{"qk_norm": false, "init_mimetic": 0.5, "max_seq_len": 256}
Each number is 500 + 25 x the weight over its row's rms, rounded and kept within 0 to 999. Layers, rows and columns count from 0. Numbers have three digits each. The size before them is the row's rms in percent of the matrix's.

# layer 2 MLP up, 1024x256, rms 0.131, rows 894-948, columns 0-255
096:498522463539542476506529521478498557534501511438477513517479500494529511463532480526505545520514529535497495526473532491477561497518518543513467560503496515532473483528506499516518496492531508491470503500504520464527443507528510468490496545492500491503518512444476510576542482485517500517475472516545513525502505478499471501512481497490523512478528466519537525471508492494501496480530514472539535496475481455513500475477497472498489474517459515485486457475502471516489527510479508500478515499511483511518522464538494480495474511496500491501520491463549506532485517481507507452477495527455517479507518558492490523541516447535542463509550515512510505467522527504527487496515466493473488503507458514493504496523539529494523542483471478500486486487514517476567456482495527
097:496524476524523503497508508469512492507528505517542527519523482507495487531497522483535529506531499501505555489478518474494448521470493486517516501511537500449503455453467528536520470510505530489537526525510507525450527471540518504483478562502501502519514453491477502482506501516510477458490519441510525467507480468480504496534499493479483498489526522469463494492490501468534464501477504522495502465524484536484513506494478519461475481529531525483537546522492516459487519529504455488523471516522495541513505489476554485484506497454505474517492465486488471492495470476479528514475490479510495494489467486490512486538443523544496485458475455485498428458496467525510525503510519487479490472493541501485515504498477562479467469519492521511544543478466527523484511485565520
100:498515548502470537523542452479495490487530506455515562512488486482548481476457484492531481542497521481502525521460493491460517509485559494474514513461481502500452497520484512514503467493511519500490478551514531481477476497538537484469528468507516529483457518488510503513533496508462480494485515533527478506448485499463504471528506480506520475533541509529506516452517473483481510544503521499513502508484482503477502485494490518477481481469522489510499528469522498499506511486471473513509503448501424486437486513502474471480452519484494529456434534482539448530515484516474528493499499490484500471509512509513517493519519487512530452475473553463530540509499507472510474479488498450501516509531488494464527503506495489512543477519481459470509540506495490521449508506485494
098:564490503484494512491479436492471535511497522492495448544470499493529489493506498472502494483472490529502567501493496486503470487491533523489509489526488477518476479542513533500522521471497507499569510523474522484486494481512490468478497511541502524497518511513495499504475492481498522500479524509518497528483490512520495490487501458485440460494524473492457499554491497486493518573489468480473484485526547544505510548507467541481489550488507510520503530485519469478495488486459497516485528493485477513533509528467541454490545458493530490516506505501480468455492444492491511518519516469531485503500494532521526435491510509569481430487523496470518476485504490504479470469477523533514491509528509483526499494487542469505480531466470445487459480480500511514514527511500533
101:463503484512535514478474437455470556486510476508505529479517499517505473486536501481479463490505486499492536487441462526476530507492529524512525521524507473520489509491466496522465546458502529457466436468498503493529505524469493527514469505537509517485512477460473481499506488502495482504518501508503502495532499511498526499500467508502512522523510494545457511496478432446499490502489516479446493510525514498497496462504536492499491479539499483481525545493518558493479515486496484481539474475490528498503517516488507508559526515536447505533510546537529461513490539499525498512528455546507470501517530495501485546457474494486498534460527485531468509495463493518528496481473564476513524502487495503509521505471510473564523493459504508475472491487507492499479469459502510
102:523523491523533509456519482491508487566467490521508506469481484471511539453458500515476554462527517516498484493482511513470459484573485523496505489469526465484507505486550494484539503546475468491467475476544490506493508528503505488486519488507461444478473518505490510486490535505458501527492549517475498522467539532465511550521446512514500508511532476542534511549455496482500475490560559502504476507506490501463516514487478493490472505503534511541476479505506452498511476526485527516496495544464525519487542474495519509513494526489493471491496476491476476511534475497498501509462498506493498507503506452515519495487463461521551452536490488516505463501530504498508517537480480536522555522492509496495532516529500505453491523512534476471522487513504506495506457478517481
105:522547521485501504495514488439538519508569493523503519482489495496485504474460508504467479515512499560499466524459490471528456503518517470491500545553514514459462490480520462531464473531472516493463467519459473498495546501530529527500513505481508478501500519457491528497516499504491486514519547535510492506505565498489477487536477491493525519515479464504509490519526491516539497507484534500504510493523451474475530476478506464425527490496487512519487443464520491466471476463489513490477503539513471517491542518513512513486461514544510481522464505529520484439511501485462514536510451455561471526492480488513497490500508508529500474485506511498484493480502481500507490509531483496518468490486542530471506505488524512537482505493519499542505550516476497501519545499490551
096:552534468498501474503482490506480494492487506489479455519513467478466509474443487465492513512499503518492432515465466503470488524488524519490499472517491504558479520494515464522496489534521528507511490521503501516496516494521454500524520501527488524568511462488527468511473522476484511528496523504451509518502543535502550476510494488480504441521527492504520505497475542482499500461507474505553506506490512485431497505455493498508471457552495484477510538477514503519497475510494515451515475506476539501507540479515521498522495450486498477484464480476527476485521529475461512488490480479548511519552495502470476528549502500555494512488490510457508517480540510495451545475517496490495467500548514502498497509460456527468502488549496557485539516502514477513512523523502519
099:495524492539525530500474500449479457513506524500522526501508526525524486526505520508504502499455490478534535488489522510475482481505533457512526511450494502535498517557466484538514472541519503484507480498471505526509515532478490488494486467428491489511486513472512476481500463478446472511541506511432470529475519500469532552496450507510512518476478483505513486503499474519493518510473496515533516465491508486503466511482526493489464484432470479514516515485501536552542495518540499492469488490504517547492515497489511478516516494511472546492535483525518482494545505451487543510511471484526533480511497488509468470514512508489487517503488481495499481472485513527465431479496472509557483493516549471505494458481518506528509462495499450476474474487506526544515441506543496
100:523507478491510465493453525530487454492463536489445538483500531512558477469481527539513500511487530510456485543488523500465487502513516456493487532511532464463528498512505480510542525491485550551517466523483546506463506473494504465462489502472517501511489525492528493507515515511520467447504484486468522485472505460507512493448471503473504487474535513494504529499500510463430507495501496510524523507495484478467523545474490521466496476452491504504490546470506504464490477509478502530486487521515532530497481534509470494493556471511443508477493499501524492489475525478484496538479502456518495474556500508492491440487521501476517472476575481484484496544514490462513517499524493479478484454479511530494492485502460489497483477506502489456512508491526536472486496514530534
093:527472503475557474558502515505523531528457515495536546488507513477480489473533437527499498466477510517480508521517449433541512501507495532488516463509512478503504513517493532471508477509472511460482428490447484508522502481499504514473486521528525486476505540482504516481538516530490488469471515488498508504531533473485524499521522503454522475458492468489501540480475485513468536527510482491446483476475522505530472514563473471500472526491487534506561454491488532486474479533499516500477480480514494554538451487494544514515483525490522469476488514490513529491509499513527500506479472557523504548490488460495515489510471548513515499505474510459503503508505480447478514511518510522510509497498494506535475470503471491473464498503507494446489484510515468506531470510490509
096:497487483491522462545533536476496497502542495468492478500471511471472505511510530508470516521498490500505471507509517511504514521474530489521550508500526504529508475517501470472528509506489530537474516518500533531532487510512506488471502480491479477468474467470482487511518503478503535537483528514453508494499484527530504476553470540534536504480505556535525511499500484497535507482531498446519526486482513520473466442484473489493529512471515486475502524523510514520474486486495424506477494449492499523501519495471506504513469494500496513535465528501505482489522504473540518448489533535500441499503450517558494477513529516488458471474490518486470502482463437453561528558506531484532522518497504475495478506472512537451490512510476547531485500480506457521527526489522471
103:520483472478510515531429485500527507502469503551532497516478558465480535509523492480496493497488499538533475499529466506502464522453489497477496513489496453486476520495509508476498479431512517501500541516530484493547448518529530481492487505511499499458499499511515481482534507510541476480491513509479522486500504480468497485493522516472513459467455501501484498496520479451498546516497500511475462513491509537475495513445513518497488523497505504508502507514550503469497439509516494517508516475473556491496473505550570525478477493490492512497495465487508504538542553495569516526495517507521542529497542486468506501540534454515523506541516493521520494548518453512493514461507504484514497491450502447507522534503492512456502481521468487484504500526485503530479530463523488
086:471519526493529521453448545491501500519483502497497525487482507492450500549526481496506485488530509535539545487471517465510498526550447505462548482547505511499495494510485482513506500519540520508504482551489499502522499486439506520462537502534508511509545472514527486453484482475523535484532494512514452508513505507474509510503507471501442497501529494481487497466479500511509467484508529518496463513464491494466469521528521545515498456534477469531509530495482484458521533491550559463497502487480527507460473518492487432484504540491523545540461519500529523463440477517526499509524514503489512470472525489503464467485512492452510505504490470525546518495534483491489512494521465501535479531503491476500539468500474485499524503471488449509494495476489519485505506495494526
093:531516489512497482497496479458498504481475503466452496514537450494529550467478508561457471429478463552497528464436534499475508460499483485492522507533526517486503478478521519461512511506463491529494501508514467481523496495523490501507478486528512509470497485507476496485530517514514525509502525545470501549501455491483491484483491510533519472466533522497486499508489499513459478486510507485516486489503560545512494481489499449476479541524469482522475446534498494486460507500469538586493511544472527488501500462448500502517508488484503562482499481456491527534512498527508500500487496474498503507552520536488507499530509488506531483489507510523488513489500478540534503501508489499554504500480480518551490467485500489492502464504472496470456513521484548474509453497499522
103:506510517498491490492476471486496504498489488482507491539496518514451477481465455486530444532528472527508503507515526491512513501509526475501489493529510514517487514482486480491528469548475511458520521495490496520506519458481510522495545475499469520516510549517548516532487473496531510530502482537506485569476509569510466507491524451506471472469501469518473459501493489502543561471505485506474490481488470488470480470492492468483462518524506485464479496466486443525473534439529484495505506494508496494525490493467487490488458489522534505485477526478542529485524478468488487504467467516525487515456452496492501491489452509496444531514486522495528517508498512521495513558540481498491517512484474464561527534515516486522494489507536521506471493531486497541491420529496498
099:497518497513546459466478535516482528495510498502506459492530501494502494466456474485503483522520493500436474508477477550490490529513542506467533468577521536542564507518510523566519486498530513480475519517486479502550533523532500512492489488544501498514466512445461471462464499509491492494475532504492502537525488451497492484473531468526510481415532509506490521498469495525520517498519500527503507500476505522499497489522516516483508514493512484478496510508486463516523539517529554510481501507496525512518480499504452477498513493487515523509492510517557467526485465524470485518490518487481510521454503514518496482494486501488471479440506496526536559470520496486498477512514448479479463529521492490487528511498523486495461503527454519512485542551498504530459510484527498
093:513505526503496480528494513488483534478549516537500519495505476519469474541513536476535489516480494477494461479513508513503522490499491486498516495492494508508526518521498484489456511531480492502564459528482540480489434470549458495466562540489524499522523518447488512541485476513506463500506503513500494513515496497541490488459468475500506441500457509482483493544509504486510513514450477502486446490480473472476531503468522475523510477535482510504466512508489531481502482504467528546485512479519524502549489536489471467493517525452515539475500513482507497493512520485496467448551483458495512537498495485517518497460487521519531483481475535488552512471518484470507508498479453539440476503500519562525475452483508522507523516505462514502455535478470495499521504482494474
098:543480454500513516516492522481541490522508486473507525491528495506504500524502514526464496480426509487512489505508478522497512495513452506517509519530526528511498494459536496479448513518453512503489481537481501518502493547494516490534556468507515484468525475483476549553490491475493504489509517503514521527512505496497540535486549494478532518468507482474489509495463533531536499438473524510483477511494521496516508494486495518477482513487531489508476499466483518476483504521580485491499477467499448443488544463481532489511491522518517504463524493448469524495479537473496492521519514449465482509468525502558499504501541461484504460499521468479505487506509515511491523528474523532496532538453532525441500528468500482520513445499518454495507517521549494493519472486501503
093:495479516540552509471530475527496492559483495457523434469464514485512482479486486530463482482502477501481468527488507496493562530503483480513545548518505472465464486548509505509509495500506499505531499519486521483483503468488488477483475459504536512531481528482507497471475514507500467542532485453455509550510536496506483518465508482484505529546510493508509527469513501529491517510499518500511489482478496502504479468449441499482547489511464481483460515523487524488516496496544535500505505547514477522524502575499489516476515480513508517527472501566531524501510486521501539500477481477466499468503488487478503513502491548556485491436474499530488482502492473539521483486505527505499497458476507503492539496500531521467485473538535477470460481484468484484548492492491526
105:466483510513487536470488548505491525518445490507505522492465506468516530495422558465468472465507495502488533472524471457481506496513504491525470472518506481494502502464497454512489516509502520513521540520533543511463475493476523484508474511482557527465468492521496494482477489495524475475453489440475488465511534493482526461498495507499445464495520492504424511445488466487504489512506521467466487476542489513495458485548530516484500479517522528521508464491510478477522487516515520440489490491524522518491484524543512494495489521505519535480493450526490519501497544471502527499546522445533505479501472489507512472474505456489512527482530520484480543480476470468549493514468515496462523482532513502485514524491496502482553522513494529501495496523471494490503507498475507
102:503450446504473448492496494516506504494512547483469468502495519488493521467483535472483492552476484578488513527518513507509529465517493509514487519511495486592502504500512530520525520503485523477510500479492471492504528513505457497510487496497421442507495496517514484478492453503508499490510494498530463508521523515504535498461508459502527532512515485474472478497446502537589466450478495506469517509511472525486462540485511518491500483505478559494468555489527509527542506523472469513534499527457489514513545541495469507522505518483513475485499492483465498486514502502520465458514490512479478466492527512491506515505502433498522482525508493483462519505501505501505477523491502480483532495498507492552545513490502511471493482506481469512507506491531532515484454461481486
103:537525490472505551452506501497511535552490529449476512473491487498513467482505450478463516527511465512504496530528527493515490481509482523522515497526522465508490456500541463509459508495528492540506498491554473519506508504506496461491472507482506515490531499523503513507491522534497522529532471523501557495513604502509518495507545490534472477476509535499484516464517480490513558492474512468481503532510515512450512513493488506519534528535495548463512479478514475485513519470511516502483499501527526495525522463516487507493521483513523506464481497486563510516479460505464451483520507466500469516512478485504500479528466459472451486500511459502477509533519529483520506489485489503477471553460518513447512529502512550477484527498496470502474491504551496514529537527505481
096:529527495482546521462523497531510527489473426489499497543538564494484536501545490493536503492485512449484506495495509488510508480506545505494487514493557488481512511469525520514512486483550492473490449499488493516503462484502478518473513480510499485508520549538469491426484506471482492570506489545505505483561488514520511493493480520528497504488535520530501488478495459472489532509530478560506525505540489502525520527520523519509514528497466493486480552518499522545546493520489499515482556524501485519492484452485509504462513461515557535490517473503497485514491479462525531507478506471521462449506486533497462497517492479504499515512488473510506503469484502490531455484493512533534484485492467470497493506440503484493505492515465467507515478507537516473492462504463517
094:504519467536537510503520498507508482496447470481474505497541455486529508518512521506494467482504503484543491508520500511495530466480507491508493519522472477479474527478492510475502455519484518506534553501484503534497521530491531489492503475523462497510495494559495482533472465504494532446519508508494496539484524466487485497501495510522513450512522534462472474472447487494504512516540471504487505512474521502530498459498461485448494557509516530501471531512473490551490498445488489508491523500451497466545529510545488477489514508498530490517460497507587480475491497512476458461489494501551478528496450537528496544478497511540504508524525450497507490512492548545522493496507499496473497502494539473493508523528498529515477504518571502499477533506475553484493490514490539
096:495473467517526489504496457530506446526464460509554525506505512506493520474498522520492484502530495506458501493489474491508441490528516517524522509510500503528514470479479536491472489504487492519473510483470509479498480506497494536528483579456506501499510504508493505532461488514495497471514479484472501480449528469491512527526500500438525493487497492534509491506498501515525505482484476494533467548508505504515504452531447481516461529502512507475519546471494483506497548523526496496493499513470502537500509437508504491514471517477471492518516517485483471512509536515503489570512464475522536467498529535499522474460486482495498491466444477504460515526507524513538524545505508560512535524517484504540506495534517564529526521487465508426533512503534502541538502522520484
096:544498489538504525516535517500479516508510538478528500459523507511460454501516471466495482477504541483511458523494460503503490501446520537517454502512510539464528471511494496487482490481500481531468512532513475519496500482497499506443499461547516501496476495458493541476538524509494543528473492504505488508486493489533527491477466480554480492481497463518537502456455500505481530459516504509504477512530488547487490503509520495431470559532523499537451478537472513530514489526531481514510466505530530498531454508510504472514487471504495496515490477447556547520548518489492479523502489477519485536486495487458529480485491529506536506469514478553491453517508519526503515508498524501462488479424500511501499507495510504492507503490485492494500501503554534514534472521522478
101:493496496485470468472486492504512500481473486494510521540497506480489539507519537505550503521491512440473526506472511492475523492499499557549493494558502487530502500498507481529485520448504482499520503472463450449509486494492501481474481502476527498527548549506440521499487518467504489482528483517522498488491505512473467482472512543485487478507495519513509454494476514501505498483494477475495481497508551467533489491548499537527547509492499482501473516516491501490493496488487477513478547481455488511496519485549555538481526489515483486443492527515509493487497485456510584453520470482512472473497509461523498510525500479485564488536513507476482514513504502478485484514521490506468523511524493482461482465540502517497571499506432548447475512516507531467509503482486520
105:507459480519526457510497508494501485522506456489480502514495475460493506438559490476508503468495464476524542542448486485510517467468487507524528470473489524510490520436524513500485547502487511506467467512527535502476488501486474521468509540498557476455499523527519535535554486489519474497481462486478528516504522512534542491470530533471514511520494512481482527507536467490472525506544494528461476533507543544493538497489525496526497506476470499510511481445513481490501497455485451511510469476486474509485502510508522536484481522515476497470505493483527470486468525512503496522537490559523520482498476492513482482517499484511474522508476443472528499540489503492516542540492522474466501510478513535514512494516488520474516512498508482545487459527542498529504463536459457
107:520490494487472514486472512511487482471495476537509528477516467498531562494538478465505494476465458474537541523512515476529480477526487492499502509484512514519527519506464507467533544522508473502484462543505499501553501473489495469468545544499455498496496534535482472535486523448544487516494488518519535501496502531511499492500505501503527534528473465524501557514429501501544508508536504472522495526524548523524522500515510507523502478480488487534472496539494530483513504523497475484516492489524470512506559500548492507510517503483504553504498498490472486509470485492497526506487521547525508502465497504498525501491476515517514446451460520488546501520461520446508531440497488502551495541477468488506484463518511497505449501449478473443501494497507491483524472482488521
098:517478485524475491557496494486518517552508513462515480544485511494474479525459473454490483501454540526496509506481478493522516498518528517489533496486521530458473513502459505464475504489490464547505537490516515512517499542515495474476494517507443495516540548484546528477537506452537441480504482504502544480506449527479531509517443506452503514512464517509482529506463470531475481499503497518518449495517510480493510456523484515534482476491508478490478461546512489457517553554513500497513489485525489507505496528492514539461515556526500474510475513494484515477490490514520487496532498487515456509481492535530526459485520494525489459517509475510536497531496531520532481523526502503479477517449466519478481462479541492512528501499518486485493482524478513510529446472497511
112:516515533477489425486532450520533537525526501533511518495498496504465508446507478515518519522506477510490494465497503474498504456505539521493522443525463496508535489494521512514526483508467515480486502498490514524528498543536508481470533537529509544497488497548548458535504509520515480526498510521522493499512524516497498486503464502469472536534518540528517451517498521484535447510445570476487567486490504482511479475475487564498484475444503503493508498467510486492524487463555489502529499528482510533539466512516499486504476539543479502518479537503471497482469480500494489478493495514514510487458491501487525473492468515452486493483483509484539490504500510539479528487489467511521525539484510452513510527527470507537487458533458487468529492486474485485504496500506508
103:536513499476464520474503523521490485571492464529530497524451512539511504519495494454493523493517511522489502491448529473503499507511497457492460504484520467506521542515504482506496509493474495463529520533490510494452500516496496484514445502497472512558476518515481460532488516493501529461481476494496557570477528485502451517493537515517522509538511504533456520530491530517498502539505519498529488525503529472508473517503490478476508498537468470494470502520496504527464468484471486522522523493497516450486498485550490486487520477514522520475503502531498521472492521498515511536504475426513475503461527493481489498492464457496515502438505578472477532524561514510536495493525488514472511525490530461474510464466465527517527492491481532482471510484475521513494497490476482
087:487523557539517491518512510490474544458535534481500477448467508484507493452511464491536511505460497492494543541477476505483519493515474495544499453531498499525450525491530488554486507539499527486498529482493474475450489493469516488483522480494472519509473510489512517488461507512470516519522525513496470492521478506561525526507478520468487495506497481497426522491533501485481499530512518507525522502490462487513458484544489518552501534495516502508506479471505483523537470500544449514500474516481532511475508476558522542499527502510499496483470467457501530504504509524506504519488471512512505542497560534538538553563491468528498475443524509523495494498497489497489468514512542490518509481509507523484490533504485511499534504524491500494488543511469558541491487491515525
100:516523519488492508521499461497516524529502511488504526513513483550498448502508534498502493475428518559487491530516465473456484532455544510467489503528533536527505495503513485524479495548481508513459490556479484529494481535468523474494507514490504507484474514538520545478490466528476498492476518478491465507494504476483519487513486487512476506496517483472447504493457458477546527475466481506463523494471487488509539490478488531482533456505505528461499521508490486520496522479503547508486485506457490524498450488514468529500466498467505493454481472516545480493518528523528502533524525506514470539507487495527460499531461509554521488500475539485493468526495502451497496498493501511479495462564515474541520516533506540502457500475487468542490491473501476477473553470483513
098:469516488504522493470497550453521477453513520498516488459504527447505521519505512485498445453492493471530507491437481542501521490535534511488483500452498496509502501493548510530512482482540552532541473509524445510454476487514541505514485514515532538542492495534487532455485476509520524499519519502501474474483501476512528495440485451469580461516532555504515495514531517478497525505488511488502484488536525481495477475525511516475545514501468509439509511530519474500524500509504525483512494540492489508494525470486520469513488442513499472499554497456543508543488503479504521487494497484532485520503462520472465464483469519535516465495479529528529487531507527514479487495517498530517490486508504481480481481509493476510480520472491504482491507514481492458495521525484469
106:448447557519530502459450514478427510502492503483469500478512504533489486488522531523505496502497477538489469487476467517486465472543496509503518450516476511542477482482556541528499530518520505514513484511479517497516526490481500474516530491509527488519483487526473484510494510481526497450467544498518538490499503527478470492493498545516489514505505434526541542512487529468482515492514526494550509498497483512425536490481468437486474505522498463496510502511468496448511512466547486495483542456521486489506521469489523503469503505514501468467502523476514512506526525484483526454503511486505525464520490497473529489544508509479457531525516520525503536514510487506531473509536464492479492502479485472508458494476469465516509495520468513464483512532480554466515483513482500
101:504516493544474435489476514492520532511516516508515505500518505523481493528504498480507479529520540468487504505469504497534544517515506531543526509490494483505500471486519468501489496509447528442496497475521493511491516534501478507451509548502525490479515484514511530530537466506486497481521512493550486519479439506514501542483499538478486554513483475501501503549492504485497476489516535464517527530548450500546531469462477504512444518518494518505438502502504475509506510500526475478501489520473455512521517505534508470491513515511518482533494477496507487485488509492449481455491539552535491519501466517507503502438471545512497487507459456521493513494453502520474488471505442519508477534549513493527473482492493548477522579522483477477478495492523520512496494525484535
105:505524447542517514515488519489509504503512499529508511494505506567531475544477502511537493519535491474520442514527535465506509488536499533444468508499480482522504501535510468516483535474521493532555537502492480508456502516478484483473519509486471467515514480509482489462434496438503527500496499513500588492525521483499498509516525472499470503481486454501512477529471491491486472473501517495468480484521527507511471503497473513499505475482504512504439476468502489502515543512471484465516506465502546519550505520452500511494526484512490478467511484511516498479493520492518526550494514476503502503443517480469496490482526530467465489520502482511483452504524495458499534554457481496458478495455516508499472504508488508518478524529554477460504504541513492519563499511475486
107:539505518479515480504502483452503504497467530491518467543532503494444546497467484485496516544520473468526501458476523505497487522528458492463490484480535500460525515521511521531522495520510565548479516478501505474482493508461504535541487510523496479478471460541480517529482551508493501482531498518485520480497523470525492517446501514517486495463453526490470492580515459498523513475525514515484503486543519547513464509496530467515460501535518474543471490527491521531512512524490509491489509505505501473490535538525471511493478530513499511459467483450516484463490462509475527475455501486496495543452503528509533512454471492479511495506516505473481522481526462506520507472530488527526508512449511482488483488515452508494487522471479466488507468501459473541498503517483521
094:514491424500540503522517503527474489501477503490498511514450526482496494475457464472481454530496501504500485507483486484507505482538545491519500496476465461524540553494517473537476525526483536522506551515458496515548512496475546486509512512471506434500504519441466514526536490480503489502524523476510496422474526502534462519545484548486529490491548497493530521495505513467502489498462515474528495524500451503560526496469534492516471477500491510525519477490505492539514493503524457515489513535494520529525474523471465460511537547521518464512471480511489488513452455457512533497486489517498492490523532522515488493500505504528482526481524488488477490498496499490494506492482492509484506516522539551480461500539536505460461470496507512538470521489490523514492535498498488
103:448503476533472510445490470523465438460503477481457519520484515543509462496443518529455511498507504478463532524490491494497513517481480509510518512524499504539526530496525501535510528502499535504540557503471484474481527489473529473523468508516492470494505503490500494464500477516514499477512518474458493483502500463492483517513460509501503462495484542508513478482528479459512500545491549524474539491492517536477543504503507509473520468524558483527494537469507508532502505470510505523469520505484487509505482502461523463512550507474487462476536507511511515504536491511488538468493503534471503489530476480545532474511531469500460525511496517523501516502431525492532496489492500468490536462513511513509476492516473492506511527470503456454443507537496434540465503501530502
104:511454502491512493497471485511503526497482559479506512511519531477468501529495523449487502461481518493469506517532485535529481462471511491542500475479507507550511532523517506490480492540474488433512497505503509521475503498456508527532552517538513503498484460499490547487447528494540486478476465458495471523484532493520537549490490508502509440529513493500497508508473494494486503506520525520476509472511465482462524546508534475545463497498527496482504458474502464480494495489471521511486518467498517513548524500563479497503493504484456529511530483547504453545463482451541509538495451507518474483509486447522479487503501484483475465529465483517496507531521529494512470501532539442524501501481478543471483502468507536481535473494492519513516489476497512520484500525471505
098:503557514495445530495523461519475518485528500484470514488487549486484495507487473521498458533473476472503541517512552533548505451477508502480462505506516490513526508506524505489530447520476496470495507515483476488486526528519476501442514545497522517515493486454462516478530505443495520540510509457503494490479478518523523494500530475518545490487487515512501470493490477520552563526497543527468520510518523513477531496500484485491451485515536508489476487464465474526528506514529491508522534511497468499489524507544523471450527452507490521512479486433489497545516516481543470473522470483509524465513478489506510499496473471476492495488485491470489540451521508461474513433517468507506483455510503498482504470498561521514508515509501512472486529515511497525477495484482518
095:459466500483486511493503501512498512476441519506446489468532520519471521500478474525502511487519529472495492467522491514499506478489491492571513469488494503541501534552495479512510532531472474458495479528542451454473522479511452491494515490513504509516490434512506444457444508444477493513494490482505475478513477490484489504485501509550480525478516522495525472480509486473487483546512500459471460484465487506478509491493517502420525512512451492514465527540528503484498506532501532527499478467494540556518494536549487477512494506451489514491512511487520524486519490490504485508480524483525503476479489520510515520491517510503510524494496476488474520526522498504515501503495517540514471497467468486512540511504523503541518509530511537518474518544492511463572498437478539
099:494497514518530516501553512495471501521465471480473528534560518496482464515436482508524507495468498540483532514507553526485504457526514497493512496536540527476530506534512485490507519483525509493528551538503568503473487499478479532505459514519535499474510489506518521496518479494524491458522457526504483541447533511523491530453542486513496467525557521488514507500464475490526495481504513480488465514492483508521514520483496481538528519489482485492455529470466466511506500455532533496524541539553513540477513489478519442520504490522485528518454514473522497508479522516499454537507484495504524490464520466492476472501491525541497489491491490484491542502505497497537501501489486532495480474461492494511461494492495566506475477458464527476511503505493453509458519514485499
098:474521491489522516492501506482489498501493494505522476454566519463452515545479516501500523498482545452479436498462490495494483476508523496509462489448452479506489535502499514519504552516558510505512474488515492499498470503467510543480525533485473523493503486540477498541483494510536560490491489486495505492509538496455515498460530514479508518506508438526444546478495471544471479492521511511499447483462497468502505504513477516487522510482482492487503512472504464527480514500519499517488528481502501557482508483443478502505497506506449528505507493503475471499482504512498511512512517539505463479528458486520487534496500456518500495572507477491496501469462482450448496476492487502496467535478510482512492450461493531493491529488498523494507472481415495475510507470525509
094:510484448498463473514502454507480511470464509464465519521466506511511492461525486520493507505499536533499491478517475503470498520509501499484501467471491493497522542492491492503497487527501524521504489487537500536515482497445490498473524479462524480512500503539504491455515468484470471491500516515501542562532504493519475515471490480492500495537529493504466526536507451483523495442517542511508495510505488538501487472469474469502503528447531461477523489520484449476495500480540528465496500532499453503523494524471494527500450494490515472492491510559542504534450493482492493502507497498522498527551512493453539565542485475524532535485498503501497526513539525476544489511505495534489524481485541545499480471461493491516501552501471457479466487524496466492510443466474538
096:509506467545492486518500491487480497532493463497495505516487535497544517504499480523489465538450519483519467475477498502484506478529495450442471473502489499529518506497550491568455493550523537498529495489494513530496526512457511464531553559508483485469477494467502548510507487521489533476517513539473509498533527492506466479530535502488506512510525510480481484511497539473514527521470527519497498500498491528485484472518522511511507503511524507490494469457505454487541463466516492525514526506474516556489491515476468507528493441472458484467506488537494523485459517484488499485520504558521510495499483470496500532580540508533526462476474483546511507538487487507496476492515506495496457496488450492499498470492497439506523487486537489494528486537515486505516448491534510
093:499510500483487489513460531489493514491523502473477520499471517497488574503480504528499446538501464502522475471514525420507560484520517543568489462485506524460504538562505529466473519512457500492503493503528549444521554501480495530496485490506477496516521522496481503522469500540533499502470462509509462481491499506486523479484457487502506525500548476460480491498537482449507472508502505516526502524496491544552479474484518498493500557478532486488464484494453467455517518499548506494494505486488514507489533496523489476499513508502458509506468551462523480497509498512501528523499522469477489482514505522499483548518491494468453495498474502480493499481503489533491505515521492496486492491517509518483479497491512520524546492522552461554482558525498506451499487478500506
106:471540481479538472497500514523479499563517520504510481504472478500533471467491503467485506484508464523467540506483476495512523549514511502502495454477498535495546570502503502512502487492543475529519506522511513506516464501480488503485456495478481487513546493454510459493480474462510520485465513450524474534510484538476519515551515505454481488541480516513465488551532492514523491498528550525504512515505443513468448465522466498516501508495475479436478474517483511474481481543501487522543532529498499509502528475515522491511496476477456521485488551500507484493527516522562516501502471432488467530532514455511554510486486501483492471502497514481506535509455514500509447527511506509508508511488505481486503494537451516479499515483484550515511474480516509515522495507488518
107:523507535521460484533532509479519523561518553504527514527507506512547465520509461484494511428513495506508507520480480512504499511494477484501464526484498488479494495492533487514471494545504469483547477512501536511452494470501511547477507529478510524522485490516500479527502488504511458509494464522523516543474532517473540478447488492479488461482516483530494503495446498479538481518473480493506497517487499544475521487484528464514558518541479519453471544500499493478516465451555459528485486451471491504499512528477500486481484490506488518485503508520532526499464504484496503547488478519516508553540477509488522541528529455533492532514449474530471467498490459483513502504520462496502482520475492524454533474513514501499476532534498523497497518511511495476515454437495498
087:509501487543521486503469500493483466526478509472496491452515518506495511497510535498477475468531498539523572557474475451495490464478487524485503511488518487539500474476489497508459457504478504495442499520501481496495477490515507498486505548497473476510488493484526514490463526501466518558490515530524486513482475514515511485476462526502504478489514523482495565508488544517507496483475496510515472528533493502497523511494519500512467433505522488483492484506470515512506491509457518511501506597496495543517467541477510525493499524532508470491458468518530504491459466494496489492559498486502498476582456493512510490492515480552548529499544457482456500505487487476485475521452454541506474520466503499500511525523507496507519533526480502512470497511524466468471486486525525
103:467475532480511494496507519489505494507520449489471527472532507541525534480539483503537492480473519517495463517489507529485515503539532470473501467502445504467458521482492486499528509482518513494499486505519513480482519527523505520523526478533487518530473518498487484475544520474455461523558534503518475518504490479572484528513486507457499520469491460483463489506522482482480479512504518524509474495470525494482480498506464500490528539524503541472488521530515528485474509445471491488496450481492484506492541462485531481493518548487533541463469521504485479494502520523526498470521484506486531480494518541526510452469485480455493482478511441500513449509495476501516465522529507555513524514440500508503546489505498526472497490493519492487531515555424476486505493458486490
101:536536531559470492475526507463521509506513495462492483504479516516512515492512495515509458495466496498479480488519488506454489522491512484543471500479480493479538499523510528493490470504496482498494517554532539502536487489491519512478500526508505511492492468513495500544533500481507493505500451550492509539489486492495430516520498535476459508505517480538497510513547489521456558554499544447470499449478467505461467461518521460545504537556470485507480482532513498499496471509480488490516488501554524458533509502489530481530483481514490501524476480508472470518461541539449499475526527512488501491510482482526485475484533481485478479503528469531541535511511499532499490471487479497540536507511495494545455529490481482482504491504465524479481476495519463463442514513491536